Weights of a small transformer language model: embeddings untied during training.
Each number is 128 + 32 x the weight over its row's rms, rounded and kept within 0 to 255. Layers, rows and columns count from 0. Numbers have three digits each. The size before them is the row's rms in percent of the matrix's.

# layer 2 attention value, 96x96, rms 0.179, rows 26-63, columns 0-95
090:111134079094147065157128142140084110129107150161146128156115067072153138104162138129091087101166189096140151116151161120091106082085161155158117118133118111105143137155125126112128177099124122169129163118122170129110166048181132207140075158111118162164122179078088147182132171152060140097
088:139138064097176062119151162165093083081070115174134142139092096131143105153158141113104129099109151153153147075110125165119182085081122174156099141130152162134115156112112117120161138223112173149143126073098151138121141038128200137107108152127125175140114108099101118121160115116056148120
092:132151140107159160120172074127079078087122114164091147069163163120133138067109102141194076102090129146139126145091171178123164168139176160098093125151105157133100106161130152132152114177064127156135110135091166078111106058101189107099130194141107068128126081110089160132144145151120104122
105:098102146178133109165130137148114203111116148134165121107178138134063151182150161158097117113130153143103106116137152149121128126184175060182104096151085116130143132118072107157133119121117123130081136172179140113114048163096108187104100092110110193091113077100109155043090157151115127133
076:174132150140067180126183118093224123131184103087134090119118156151105143123100115093140137119126115065107099160136081100134148139093079155063159134098118133147138055096121157139093097118144128079146092150154106100193090221121122105106163094123109113110108170165139146126128118136180150116
106:068135076100152127139106125154097156141098127145119112165102087131165120133147122143117115132161152172126174136146094081070121158184160129147117161109108143121114130160142161116122171105089219119131129076101164223085157054230156152118126147115109171153098150119137113151136135129095102076
089:116120114121084111125150111162182131123101137070151125080078166175112157154159136097138047153150090059129116107148131118154111103191121096130111128108065155137101157119178118188115184152095133086124090126173111056152145109096170106156109145119168137096144080142120101088143178197159107144
101:138101075147192151105098133110115112174137120094118100145151203121156097141093101134068168093128150147107128096128137102106148135141127083150173086117197122108101160166108102170110059099153145111104191157129137157127172183139140126141117110142109183094081140127091046157088097103116150056
092:144165103116117102067113079089102097169076159121134171159161088155088119082129137104144167146184062164157114106117125138141133125146106172106087164142123151142124190093160066108167185177122163105143102085125083096137131094174142057121134112156165130127158131168111114115143219118088131145
098:121118178142091161155144149154179135028178108137118092085169123118099132111141128108171078140076165091110116119156164097130107149094162133088183143151157120091162084149136120170092129126112076128153096183131158115080079157101113196126098189119109091118087143116116097059123136139155102168
088:204138110164167099140127129127110125110090141130132146048170190113133169105105152142149148083145155090097082116104099091169136139133149119096151137148175136107107146101156053193115135091142060069139098180150175114052114169131130112122126127154121095096139119164118077123068184149132152122
090:168112141139137118136071183083116114184129129136128096120200086117133112134077110144168103133130114134110118130186109105137164105166089124190141114122150132118174138183117093167113082105114100119060127214141152152111149189185165157122134107161090162110059142147156076106098121067127124084
114:078097128112081104144161129154177135089107089129153129087084141176144151142141133137077095120173135105125123144165098112158101130190136099145101129094051162175135075109148174151132169147048111162125078104194086085154148063106132152131120141110177120129149114100131149109159130219133102135
082:123099161090108108084103192106186125086110142117135078157129119161112033185124137104165153109114087137099122075154189123164113139155119148197131102085117145145157115144108100154119107092071146150122135093156156161122065190156161195144127117149119172121057118096163119124136095155140153122
102:126133096146144134200145116171103146069131166134139159097084157075152170067144128129082154184087201144121122149101134157117163097096150122072141159146174103117073164106118156162091112109185109093176150138141159111108109141071103108107137142122110090092155101163050173159085108159107135140
086:211141141144141130068103132089141113138069150092115084133174119140112090124104118074191166112188098130085105115139167090123125116134112136168132128129153162121098178116161062167148151097130140103130100096138158142120119165190121126179159096162129139122063167144175043139140201123127161124
111:145132128158173139168141123134114112117163098145120120061207161071106169091104131125118172075112194144102112132118142122113150164097149140099170131150190116076105117143119080182105092103141049128135131201149170152048108179127119165102133118149085091114099131149103078125077118122133142151
087:137163051158133135108147070126116136123119117134118126171080147091141148094195133112076123091140162086140132105088181148058133118065142106071133126160138128142091105123126131096176137178158158121172159089088142080188074055124109094140111150110152116128168166126078153161115162184110143139
098:050100107096122107124144155128125146152147111160107120213060113158155103153148142159090139184114129177198140100137136173143132145117161116111145149127112119129149078136130148078170087146106158171125175084119079148171146086099074129126107143113119151145088129147113193106132031140104142067
123:166128074156178134145125112084087121129110152165099134149123092120176088102158088166099152154119162148085113086131205162105145102063181133089129173141178136076124105144116095132151095083162117126154190113107117165102069150179136169065123151157096128140107156141078149169095093133074148121
077:130057136124127104097174187207162113055121146141131118113161096139189134112095113141126157143111136171132121113153162101174091102114129131101132109074155136119160123106134070238125131141072090109129100179177141132056196149113141127127092159130138106126069143137155103145145150138128138164
094:134128152112107104092080175085144104174082164115140111155114034126162042136112107124184136178119091147106134145185157152184131105176137138165103128080099138104132137118134117134130109118094128132074173149152109168165171171131171145116150100157131171144083121110189114116162057085160104117
101:137118193119109058087077176109141113155174129138081119117185055113142126136070145172204104179094105205145123135128109126168120144109101144115113152121144116118154109170158122146145117148084103105092084165140131137047157148138145109109109107160106048165088129147165140118138121073136125155
081:156109163117106078107108150133165142163089188097131117125083134167093059107130089123186142125186080110104072089130163104184128130110153136171122159129209137166127188110173080168156147111093132088147105070144100119147060145110123114136101109147136177096077149142125131159110177120088138114
096:106152168115106131110129087144157134098181104124124126189126174112085222097161142088092145101149159132152151161106121146043118134112103104087162138142128116162116134162115217120133122179110149112188095115092125083143182074124094053143105126097149076112140163131134151159148183162118137125
110:123138143159127123120143188167099130092181138158141150112190075059144124080130136096168127176060143158162141108107105143136103113071116181062175167157162096128160116129115098093145102174181104140165098163088156102071099151069145113130116146113068104145127119160114148098122128093151118191
083:102148108086076115105125139168138132102129126148110153202099106162114158176143138102134085136145104145164135150133077133130104082131084116140087138118051139203129122122114188087137154184131171118161089071123120095192126063092139085171101107087166105163162133131141183137193154153160120148
073:108168193147114118182127062092092132178127120132125152114115126109113185163134134183104072170128139099154150148105089117110151151166116077109133133202136112102103108192141199071156131141179161159069090136073091144142133125125125095093147138123128080142186087157106159131135103135124060136
073:154182125147151135138114051080110093169132088095094156143126168092148132156140109135102136135128094116174170123053104175075148134138091114116092082130087091144113151156114190054146116145154225132098159093076129116135128096134122066119179107129130117142186131122168142135156113107184120141
093:080144096123147185135142143104094093133181083162178131140179117123129130135112145113068188109057136163165165151112105166058180132140103154131127121117114097124188114100089132078116109159139144171122128134124201175054160182139154121122158082118078129138123116134137115095104064086103107102
094:121153111159134108099123063125092096203112103109135153107177159171106171162127123121112165124184079125150120105102066127177132130167092167145081101144066138179090169083120097138136144184134162103089126155142076119136128104135152085113131111140142137124216093144113108134156192140178077164
088:108119123116141106112126150179132124073156142125069129095141054088154162125095135136135142145128147194112088126144146109155111119104131178078102183131132159094106120133154075187147138153078085092138120185131081125096121103117160127063083159135117081126104163166084197119112183145111118216
092:151176144125152090089119060095110120184128111128063161133114166066136162109121100170134112080141105132168176138078110149054149163117089139092089126137109107170128127210136180106170109167120158137136143105066120125148150087136108100118126122122151102149193160091135175193150116129178124155
094:138139137110131130122112113137142123134097121070086131072134143126193168132108142124169066126173120133078121158131091083128107137161097091108124108107080140108057125147168170187115162112104094088097103188158164108122148118125174089128136118135161035124139099128178105110157180154216102175
125:128140161094134113105092081071127120156089138087105125226121159156141100148150112084122158118175091104132155125120133126076115116167119131160161102119126118157110188136103179091115106096146195139152137048078112151219155132207102103142162118127151147107112136143168096171143128104113160088
085:136111140145168139143128133070126130155116103121112100073204185133149111108089117150101160112116138118120110139164155098139128197144190117133166113122181128063126090123143098187117092080109084122068165198154140135086140200160116155104157114158090130115098104129128056131091053144128126099
096:121141165098113132079127118106161138119160090127096127153134121109102094110139161056176154124127080145159175137097141148072089168121112171086127148133097124179183150117116146061144129159103180143183134020079126159176117107128091127182118113108138105163112194100154152139195129119142158129
093:171151071113096120091116122138124122154050205124137144147090103154107078091108110113177120110154074093114079086142136126171145061112134150163068156119151142123091207095139090150154160133153128088133127082153072124144075120135134104126127113131159191126153148129089111107106216100112143131
# layer 2 attention output (transposed), 96x96, rms 0.177, rows 26-63, columns 0-95
090:117099116174078133186184097118126168161102082119118141140110088104141131101161112133038091122160124122080073103145202137082150143149139148122098106174155063055145110185137103186124144115083152136099160163114132146089157067138160088130105146144140132111132156136153146119174111121072151164
081:052104150175113076133154111127123172120082144121103178175076153137162139099113211179076110097134093161152117088130165158136185157111152141142098113107160143081145107145120089194173088155134129139107135115125144174144115091084156126134091075159131142153134123144090093113080068100080143092
099:101137163152124093114197112110112126143140065139169111104145122118054140196172163147110110141101100101217117129143112167079111106137143173173122115109018134180132152109092129077135141145114097085123127102153120132180141107137131138120111151078176137143102107162119095069117124102164171159
095:142146073122134170137121078156150093091089120189118188072151145121132150129135138119124085123135113219120128082124151157131146121190168093163067091143090080150129128136100103174118094130054143147098125181160195081101118134084159094135143111176137143110148102097124141091113121117081160184
079:175163115065115153072084155107172097119164145113116058132140171164157088161133131129155137136102159120160101145143096118166106159093099112105145163107134144163083081111133148094129116097131079133153074073121171086145091186195140168099193126118082134111128137153134176181130121197149086125
110:105063127127116142153170134160115181098147062110078139176123060135166131089124135109095131139128069148110155111138137125063133138150087150083141154097131128061154141201161151162093113100115190118146142173093122179089198084111156091151134168155156112165118151114114117121179153085106114093
085:172113062108108181180122107118144054119131133188128134124147152081170154159137142156118106160152134181117064123140136136112087116164137108198113048192074066172144115116122114134128124161091133081068087163109139088102145100123147082126143143187124144097126168120139133128151141124099174160
097:115065168117112101085141137098161154125121133077120133163096085134113099100124094105126164129130137089047128142120199111149104114145101110192156168114161145067172143167138168149185083121104191180144160111148143143098127123105148160174162147099149119080101137104152149130157119188079090055
088:130161081113192128146082134129147075124128113157152068115156124137105132083109107214141113110097146161121146126145082147125112130168165105078178069128128098160106135093110100129092133155121084105130116156124186112153113164108113166146112164233153163170086144050144133121136096110114194143
090:188130119157083136166127068142174170146150122125094140110166142077131125207147121080102119137116096114141068087097126086089170140098126156152094120188097127142101096109152090169167131137146205067101085125107094113151118124171169077086117114187135097090127135186136098110152159105139113164
093:126138144161108080078121078070147099153192122133130093169153128165152101155134104154150126197094123140128070123137178113133136087122176130174142101173068107093180079110098155164167107146156148103115072132144091106127101098158098120095188124178166165087110181134155169111158084096134163114
094:128128139184117114114158144103152132141116139072106074179152084141095205150090080087174174093088096107091141144132131084133088128125097107156131176088134171086137189144143162091198125095081182171122121098105118114112091158123084124153124123170138101147102130101145118176142165203120111086
105:151123058094120191193135111134126075124109095186159166088159154117142152165149137124066088139164120175134092106139090141131120133168101129171087095159057126174133115121119115113095145150102106106072084183147136093117184077122176066108155133189134119098164134143134129102155142126120109188
083:146143101175119103157139097155119145131099083103111151123185120101106151157098088084106147071152146122070140074082073085152113126149084106186125112129138156138119173148144142129157097133115164135143113100116151120117117125119135097147148170216141118092167137135118091184118191214054092068
101:131081164098104125128153118081127165125155144140125189171078127165154051121169169162116133178136156131144059113153167144160168107127170153170084135151111109121119115103104126154166136160167133080122128102160084123126068092169139117106116089036125146103112138164146171071107060094160153123
087:173157079131116130125085097131142104132141084105098083140171120131099144118103075125175131073112144114076145142091138108116065124155128128133174092099121128111126137109139149133146058143113175138138127111129144122145084177149110162177203207243177183119151142089135136129113139173090137095
113:106114165175087060111137102100180159165155107101114116146112105157111107176157110128124149153068083107149081126142156100138169120091158165197122162149123145033146101111131126172200112113163160119116109089158113149139086104162155141101163101174145119077088139176145162121145081096157082113
086:137135139111127127130086107139092126104116123169120167080105126120166051063150189154120085150121124155148147103144211194098149130187130138081137118144125072149111078112108088162084124152151141144117162162153137137126132129119170185157124133075148156127179115142131148053088073065087150157
102:093105109142182159210146144168139167130072105105149228136110066078080097102119160089085113146177116131058142075128110125129160122145058105111148152129175169152122143126156113100115163132094106121144160178104134142120163104089143087168099144079103109150134134173134079111132164127123114129
117:135126150201160066164152098127111201106131110144123150146118038139124090095136118135122118089116178112080143066132190141153157097125130138070112187154147138070129129102119137145164111133173156125185158106106107145104092142166130177127121128072162157120134169145110139088113079140076136058
077:134124077173141126185112057142192142136145103166127136142123129114116118168137074118073123134183086108111082074103105102110127106153126137195099093158106131154163148117140120157165116145092109073090110108111104099119150080141173083123120126245152191098137145135187087141128109143130152152
093:122127110176149115168143169165130110118082110103131121136153113126101183120108067139148155042152169104068165154101069098139050129101097104152114137095158161144113189124136143065161125150092135134136153089079151127106127168123082121143106145138149119158142144084121106149124180219109120057
103:101185116185162112133104148144164140137161155116136065182176110127068172187095064144163134143127068077145147109112040095090126118057103137095153137102147172143162165130128172094185152084134106072128106102100133102137118141135112141142078110170095155163098115126143118165111152135151135113
083:162128100121159146168105106129122124149153083126089153161181120114083113123117099126170125118160161167026143086128122102114100090182119107141136078190125098160133155112099121145148091162105147104142142139128064075156079152131117099128198177184140168105139185100170096152145151168083154078
099:135111101019130200124072128167154145112126156115109127152097165121102082145152133153137103140119044131180129102151152190085150144183136172120178149111102091149113115162145123160106122114173115104075111110171151132149135127138178162135116146118086137105153072133139133091122096062140140202
104:107142162178128087091096126112145176143150154142135091137104193101158106134102130139122160159131083076188118089137099101110195151106178139086128113118158133154077096112110107135127163119146122071139122096129110128159085136163122132133038075156104123174097099168172123143084115086215178160
089:143177076081138184145101131131113087107117148167148128105112179101165149102116170149095107139163111116175131114119106174098152157155124116089129105075130090228107115149119120102055171116129054118115123132121147111125139116096120107153078130152067137173164086120127134139120139116145179234
075:099098174092128151083161206111097109085139174104156102138140113149120165159126171140170141143078123127192167180169137149131128142089126131054161149141114134104130115123101123103118153080168127156157130152122121149128138147107098171086112133000111103141085115132082133120128124077189103169
082:099145183098141123062120194149094100108132156116148117112116143147136133096100158156162163110081134126186194183125124149119095144106128139078153147050152116124136130134128170104097130115151134179152159119155181171114136149100117194142111124000116102154109093111073157124108124104160112110
098:086128181135147089073151154099137144124097138083131115129104152170115147117119156119099180122086113099160134148123092117153176194121139147132133160039184174119113143152165155144130147080120137168124115099126212199130106143106134128117064083101112082187099075139077128161096111125166092101
094:107136093110161110086132166122140039105142152174163076096120159130156172106106109210124147152085143134145154147172101154143104122112147106137134082131100081161167122116073120115100129132118089129130153166126184140123163128068122151113156111207114134128058127078135200151196102122143156173
083:131155062159146110198115080135180148145144114188132121142129069098124108171147117146089091148153101138127093086145120126093148098128125141149094103185106116159131112095101094137169140147125101035103132124104110090127105108167191117114114101253130174126107146136194123127122093123129159154
086:089162187093143132069095178164086123123147152127148124121125119158130124091134131167176132121086117143195198156129117155080104121120094150060167160062138115136139113169117145104105143119167103184110170132156171144118145150112124218134114123010119103130129119112100150119097115090139107114
090:162131076119095149140132131130137057099173157154136085121133114126158147181140083184144139135139116125200091180109143127058039085087137175190142134162082098135181114132120168085154126120131107106075109104095120115087179087186120142095160149129135172109157151134135166108160129105127140163
115:144117139051137158097119158182111129088102130067098141141125116157113121096105095106167139076103164115119194129130146151146074136170110099086186153066153128113088150147128191120087080115139147194177137106140152150143145163136090176180154189049160114128153120095090123111133148154112096105
090:111072142181106086124174134125157141135114103073110126156146081142092125173151073113123149134091138126097124141137158100155082068107134147206150151166122190047182134125147139116181096115123181154127113133136122139104147123150115123112201131121163103063118155152121137121174141145098076038
105:134171135081162146117057142203115141133120114114117121102139176122106099099107118105127099097144108114174187135099061123095149168135107130060184147062191150174075098129153120149052134114157103109128145119164166162147136185144122164181113167132086097154158087120111118140082163131125095119
094:182151113117140131143103099096112095152153119179120121117166118132146143056135142176179131117153186144044142142108115132123111123141170088103107064129141069171108134110092089142123129202101125129163153149107106084139070153112097133125135128194163162157116196054143148127117119138088198102
# layer 2 attention query, 96x96, rms 0.176, rows 32-66, columns 0-95
070:152153075126145134171107140125114126184095113130164157150082074062119136110082078129074108089102213076155188105136131159111134136090144127122129062106104150068146153127115182117106107134200146173173184113111121123147121140164088109084138115113123120103121148096097146125116078094107172176
086:138171089097130093102138100150124079142113155139139120132095187128181113124144113098187102072123083056144108166097138156168117067175109120122106115147122144136097164085093118103124102189197131091112139123111128097186136129189085135108137113160160095103189084069156173097110176128157140164
073:082094183153086136163143167113128141096156072142150188142134094122121123148096108142096180123150108115099179156121094151144185147136193112161117064157164078095108082115162172072126122102087129178140142102144124172130118133141183174133059108096138155091095171172146082079109122104147114159
086:116171103124197166148149123166086128129120149116141101088118097087105183099104160087160142186098142128103151162094158179127115103177096138104147143035127147172125142142112161149124150153176181073116108190154175151151150135100113122134144119138092135169162050125071083163079104143140112107
106:151123107102089110097090150156141057145124094182152098115123179116122133090094117121109104088068149158191111159122124122121104125137075163079155161163127180094111128096119108146165115132094158149177127104041123112135130101134155116127168162189171078096131174103062093080140082103107079148
096:169092180128063127156126107084161115124087088180092123094152116136136156106130135084137126095120135130165092122116107072126090145098146163140139169184155152100185120119135142069130114087103173159150119138082149140102144089199148151125143189143129072076109113147127097145189088207083081122
100:155176102147121065094164142157086149155135139081129093130139130129145103112163119103077125191190178075131180135079145154148105064121099098151104101061130150165088156129129150170112168149161106075116131093174076135143138115166109083161111162118163131168109155172112083173118120160096146076
087:111128108118137115094158149143086158139124183081078165133145138098163112090114148128117125146180189149084153105080172166173149064107110092128102089136123169149099142173150141175116149108113140059099094073189100133147143168124186119159094167085140117149107205172119093155138169124154174113
078:130164056140144141171134107135099125111148139142106189124121101084144102089138133141150141154056130096166174163143150173141111144070198156119162110143106145056152096120129089160056165134208051093118131119153107140137151138160135091122116128138120104061113114139110140182104131145115201141
066:133178107103069121089101121113133125126076094158111118126134173126051142144081130168197113096148128093100109098188150073077137153176159175132105117148081141139132169148208145128146112111192113123100146104136066134215146152116071104113142131168153186121158104147128141118125152142133143156
092:109151160153086105165161120127115177089197142105105199152137137127137132072158116155091148186105100108160145141156091162090091130092141091122160106119141096154136062166152144101088147122083051176097142115159108128127146142178105143143085109099149137180099182206105078113120149094147119094
128:183151129064126119058062144125113133162080113138129087091121167082131133112132134105145093132155142103169103099119126161149134078138091182195126118158103178148089113097110131096123133158166129114118127115094108046190124116088141106143162138193120150117188100080181115157155123177153121068
129:202181091073084115075131128096082096167110112155148088128150174106098111121132111125135081145156122110186141134087149154098136101126050139120121161103154188140089126146111079127153122195184129122172165126118094091164137114133154094121170135192148130129164162098095116102108137087140060085
091:120139152152120125142162124101150157085164083110084126123128146184087098177150091129159150141148130144141091175120188083134149165125105141069109146147112169160105192070088096115145104180211102161129099076092072140122112160124086072110111095125118147126132179132112168114105176197088133155
104:078065153129116138149119169154176146112129119110141170102142071079060128143057148152062138172190148137114149068139114093134144114166154136097093174125129168132117154106147120127114145109081149141103124125124190081101118195089152171111058191107128165150106141123147111080143139178113107149
103:097056123151151105115166143231230121156137147123151111142134093146064115149116131178185134162123140101167123144157131094141142136138175107126131153146137102122138109082115122168113072064054155124066104129102140098093105149145111103115107139112167128064111142095134084122142115147150080164
112:046082097093157144124130119172166141153142197130110151145038099100153134146085119171152136112128112151176123149161115149147162133143175151159088099154109098156178171093136113136092147187132114087140138091122111084197164135089132118111110061101115157109122126143127178157097141086157199144
103:158164134126078129154142131083113162068145098143087128131222134161116121116131120055088095189139120080085156121084111131147170107103099120105104156159150164112102080158136107099150143132140116142100128157138082131147167122105165115140112183134155110127162089171137057118142211173129053099
097:123203091140122165143107117188097185124102155100145139119131150075146173148152196082121101115072149126136163138103126132055129114126098137082118153083087142167103143158153137120147187149210136102123121143116117138154135111063132155140096096114156155173192110161094104091100192093128140173
080:198175153119130091066152145135130099156135092157165077068113155126107122130133098117143105109106133147187104116120152147130087130109105101189156138042127110176149119120145163143143092188164156126150180156137157141124110105174115115168176088158148167116151072137120147179129046113096102067
103:104085105129135133118142158183175112143134213085129145146095087135134101094111105169158127118130128167114101179176121123171128142102181148083107117159110104105141141151109086139117126105046132144117124125109165080130124165078127168106112128094145130081058198116152157120125129097184166230
093:117105122149092127150121150178160142097150139078097172159179075118151110128125122100107128145137163101108151182129076115210166087098188154099097133198143099115116173106113132136050162131080098094139071106160104094150151163161180147145114128100175121068097172187137112132143136100152134155
117:154160140179073129160154083088097146134106085134144101101212137141080154138158136112115118152164184073130135140115167085111112135117118137128139179114159161143105168095124082096147110122195108142124133167095064144093094089133102089130142141154131137125163111176085100114105198186065062118
094:163164136179122155092143107110088166114175120099175038134127129128127113151205128143134127095065110192073104120124169141071104095164089103137146148144105124162083083152135077109139186161167057111137164142109119104140086127117086138131132091146114118174155157155146128156107201105135106104
123:069043110134132094118112126170172127171133191087105151155082114153147107138095095145159126139202179096135121127168121080183146165102192138166154082173147122105171161121128090153091120142062127145105108106111101087147154127098114123079136150111115178089078150148129148126127130128162160194
128:113064145134145104123133137197210102163135184109154143101063097144112117110070093171125125121146119116194128125159107095174107138102176150181147129158110075143157161065119142141074095100048155146117134096110129097122145120090108173126142137101121191070076137110130156129138088103149120145
088:090083107107179134138131135170156110130117136095133161181098103098166112133116134163147181071124130174130086122174073122144158133118182135076149101149102103091157119141084129135114153092043113110132068127110213124118127182122163146137110131093117116088072170122136141113147117111157202205
140:148180097117138149171091122075075096146153095165125112103173177076164174118109113089119140094072131106135145132123135172112156098124096152065142139156166137085039149136132102124164079139169122155173134160138132158122110114146152129107209105186139068167168130114098096114110138072106085117
097:120123101154165134139083133101099076119129078166129144177203181116185161158144147132104179107099136213077119140140098123116132116167099123075145092152175121051071127139089175161170122118097099105147098118142176187108108144160160107164136134146105068163087155098133138123154103132118154108
093:083111118152122059121136160193199176159110102114078136173153127156128144119126131084067127135158175080125141128085067080154140115095174084159153123109169116117135100146143131166107147106064159127074079095141170072122153106130169138139143168080174134059122126139160090147157137138123098114
080:150186089125128171098117124137112108102111151106145126143123158130104105151128118067192065170080120117114177202108125147118103180079137123121101109164081141119173158164103092115105164171150127164165170129077065119192154114084143130105140114104107134114143110140124114120087119041155140208
102:168184142169124149110070095066092104089136056118162097113231132102133164141144161061154176117099096129072128153086144118078124160155109137089150119086158127134114156132141139155145159141153119121148130177111168153124075121175121113166160090158120099118180064174121111139135109131121085131
106:157135128101126101093116121055092141109061125095119170158133239113130094149162119151133088150136174083132134085116134096137142152168151150199113111109109166119104141130137130140121127083147099094075128120110105127172094162154116093120067158130133135128165060169134137139166093160197203131
090:170167137105125125167069135129150070112145076179156065112134124131096120129145085096129142161068148154146106106097163151129110103139113121051143158193134113116085123106114138164153087166139175153150078158095150174110095104138138194096166188186137100101139122123085138088149101103110052131
131:088147140158126132104189105118054175137132146103100158122112107128137135112137133101128093146177103093126178102125124149126169127128129139200084106094102127162193119134172135091128195115153094102123180098167091121145144139106111108102070106069103169185146089167139155170105176155145211077
# layer 2 attention key, 96x96, rms 0.178, rows 32-65, columns 0-95
094:099111135121197135122116157087126116121131101139173181156147108157193111124118078088156156139097100195130157178125118113105116106153094086117167118113146129070094206173101135168147125094082166161132114143079158122078142102133192163142145132143111136125124104059079099155174065078165136135
084:179154038146161136146096115135088113203115147136082074147140163088159121129131135120159168171163127060174136140128092157115132144110086131125093118080080148167111139145133081130098140141202150081129120143140125087146151127124135097166139156131131127084130038160118196119096076175135145127
092:127130095089131148131126163156121113130154167137157090103082169050084168104175170156078120183102123103170118166132133116055188143143127095137143232086101100156082078102076159112100155184109118100096112119096154158117135141124080105157105078124143152141113134150132183127110162135127151127
109:120123136160146149112183130144134126158125146070154155118143095159184129080120130131149161156114142132103150133131154139076131145095118169127149072118146070116153112136157085130113100105119086188106178135205162147102191089129151187062168105082104080186094130104137149093061117145061121170
135:131105141125084131154087169154165074108123060175142074103162137146109142102116103128094109105089123165117066163157082118164104128085135104110157160208179134104120119114117104176145074154137133162167121186100149144079127091120155155164171159192164112119107190122067110103149090110096110133
114:164135109154044137158079126136136126095108120136198167134055088100132147135151126159122164143105118142072150167175094080181098144124134148103120183200143116115144159127152122097152158148093215165154111104091107114161119078101140147121099134120206133121104158134116113107169136082070153126
106:130120085086130117140166085134081135153189135134140132079155143139127118159109168111116147110197120144129135150116145111113183162147112086163142117102159142185128155114096078111115169130161073068057118125145126144108190152136078043153084104099124140121168091166108113211082115184150124115
106:118148115133114108155137109130082130146129113139122138154151161147123123141133118120120148105144120114116128178126105125101157128153101108178181117140194115155119147136087115086079131141180057162054102149140138132067147166115071093150146057124086146088209116184126153236071162152100129097
096:122123147081181144059138125125151169126161141136133137100145050138174073114073105092113188161150131127159110104120128183154124062137141077107116116112121182150109161139143084145108132129106176169176141094113123099122122078159180145154089191115125106139147098054136086103163100120195159143
089:118160108173132158163187141155121141109141115120167080131185098142187122104092070104133146119094119143105099140169124136136113136131172163087145122141172120090139119103130135131120102184146070167145143092155153125021096125153159165142135060122102081070123092100172193091108112150061125142
113:153168056107105177106160109147099111139127107131134133146096143127138125141131128097120113150152101084191133153063122132108126114107074193137092144079053137146056129116079104079155179119195137061115104126117136096181137141131081095134150139141104124162228131145146120118155125142176158151
124:138122119141148109194166161162150147105163134158154059112173147096079113123126138148115156096107193118130076159158138136124172110114162071108160124147192130113125142076119098195101086159096095066139094162125108127053124151123119160118118165144148150106062111152077096101073169134121071115
080:087077125113089120132129123145169177138099141129138036140085125160099121145125116135125092152141127106117082111124169122181153079138172096138111126143127204121110091135109086129172152125120165090075126107157119112156077120111120099119093160149139167079168116125128127158129175240154056072
107:125085136129112130115169100112140118124157170080143155157080144171123142161133124125118188181145132133160156095109143081082152110138161125101137113072103084152125137141167157151159136133028208150079165118156101132161132111126151138107064116082107119111091130069080089124160123226162119131
109:148115167186132145143161150136138183095081132111107115128131137149144128160105120103147139079121132115106140082095178139118142114135124089134143067127089084130077122161146190099193107107166116130080128104123131098135062132155094145176127122054105124107207130078153167164091155190071198146
092:103095109078126103147140141156107119124098150159107110090084150100085127152128091095054165083097109184116131104103113197138152107097113079134112211166127135126100066115162213174129083146103164114164111158112139156108103146123127191166176171170167116103122165119100171104132135094099151135
096:144141174085153142142161107107139082102160128153121101166191151133128074101080080100158135093085118095190119091078158196117121136109125143179164128120177135108103168133096146150111095128136079150160118135066128153094119176160108188128177150183109103140142138069134106124112068083166086165
095:137113132211091134117117071127122168145108093102136134121091147132151168145171183133107151138162124127082129147119102102181176112099151123113112139112142108096107151154164151087140179122129187131039160139162104111166142105104137140114078140087114168080181130182075080200179102179119114094
097:109129112171181072103144116151109174136115127117126102125193155115125166102085140091169136076166179130147134089086134117146163133050137180117134070142177152144156133132177073117134137105112116130068105116144170115112101117146142185150104154124046100126151042160145058122096126150124132096
132:118082111040111058117100142119147093104157125178119106096112127103067148144084137151115140164153147144131138144149127135166130075121163135145081180124140231134141123103118110154122166138101199086144095102082107100146163159138127097126099169170146171092097083155111153144169112133181106068
117:108166156111100107107095145121127126127078104093122126145121146145150132107161100137127076116034103111127136101143103167114130120151088103099173138141128100107129122150151159166144056114110100167192124166133186134097061159115140144171242114166139085141137167105156166142055181108104104149
108:125158142138143143161170098106087106101112081127118171150187157151196133151159124062121138089072090105150191147077134146130123167076103137117174074117142103112065160163091142128130107119186118127107117152135173139082103113133141151165180099158147055085165081108107114122114130150121121203
097:154129148219132181135139104167170156146124157103146140112056132123139151141101116181099130131158143136099125159092104079136130134116155089069122099156128113165136132152143124114183163092117201119092109113126093159150113076150135108069032183092130134090106162136061101163161110178128129105
093:153133145152119109084099107115125168166176126121139068145157131141121141147197085091104111212139138114098062149175092078078092136149144063092082145114156166115176137141185126202167155128114132124135103129150097111078121109160095140087127163142098104115069163120136166188125105132162131094
080:131117171115163165129152097104159090083131129148074141117164110121103087091124095149111090047105094109167148159093155177143114182150079104088155124178103099151147146132069134138120082122137063142181135152073144171114170159114130112120180097156131099171138211102155119123104113113146101195
095:129109169063166103154133157142127072086119133151129122100150106088100077093093113089097134073069107164141154104103116167171155094128093171107116169140130135096140108098120120118135076157123153129174131131065156141091150183099172122158173145179178080123132154092173132090149118086198121192
117:142145107130158167150127150148105139119097123118091151158167113105146142109154124101192140115070129102141133141155128175062107164142090108130166086114108081129102137145097160129134099102133051183214112139124176128079071114120120147190210114140145106143133116086163175096091104066083141171
071:062108101186079134153159143162173134152085166131103110138129084186169133101149106136105034154157130111165096096163131145151112140141144162093137107137093128104098105175115141108115157117121179121125107101167123154153141103121177130064056120100114181130121128172114114075190093204116098149
110:105137067139114177162139162161136113151141123144152133174157102120142140109193173153144136149131129141130089154177159092062047153096133123128138105088070069105092135127106147119091128146169045152135138107189131121101164123093107138133193052087140115136141132110141216093104135144111154127
085:148088113122165107120131123135103085103121091135113169092159128088158164132117183125033165018138126167122171107129133171143154139111122189097130151165124151163051132081108096089128091151164092105151112123086164107133110144122090165162179113163136114160177112177145112117145153155125175111
086:108145146108142135108101114070140145110131075120083105106126128082101125065171149140168130104126138121101139188124132131142188158076160097131125185107153156107157115160174052133106128096093170149122137158137168153121131141113176146092197147176096078142071065111161075130119122106197073102
088:073106120130163158143115072120126132132123131138097125123120136127149170162171152179185124174147200127135139151171145046124062155094171131097092071112074134101107113148175103121156182125132201109103113082184162091168122075124117148055137136123133113152083144140135149119153088121108172108
070:127162153148039115134136191102149099134119077097145104162173154154112135105147138137152106168098118146118081148129172119148127166114134056159149077065126122154099091141117149061156113127135109142104121058114103156093130159098113130133118140096110150188142145109208172148221099112094161126
105:122080080066106094061149175221181117101149130144096141160146135101151090086121110080170114096122149161160150125123127131171116134073092110141093169103162206169116093139102130183132141143081136083161122134164149071145130142120108067133121148133196123118092181111097106136102131147125125118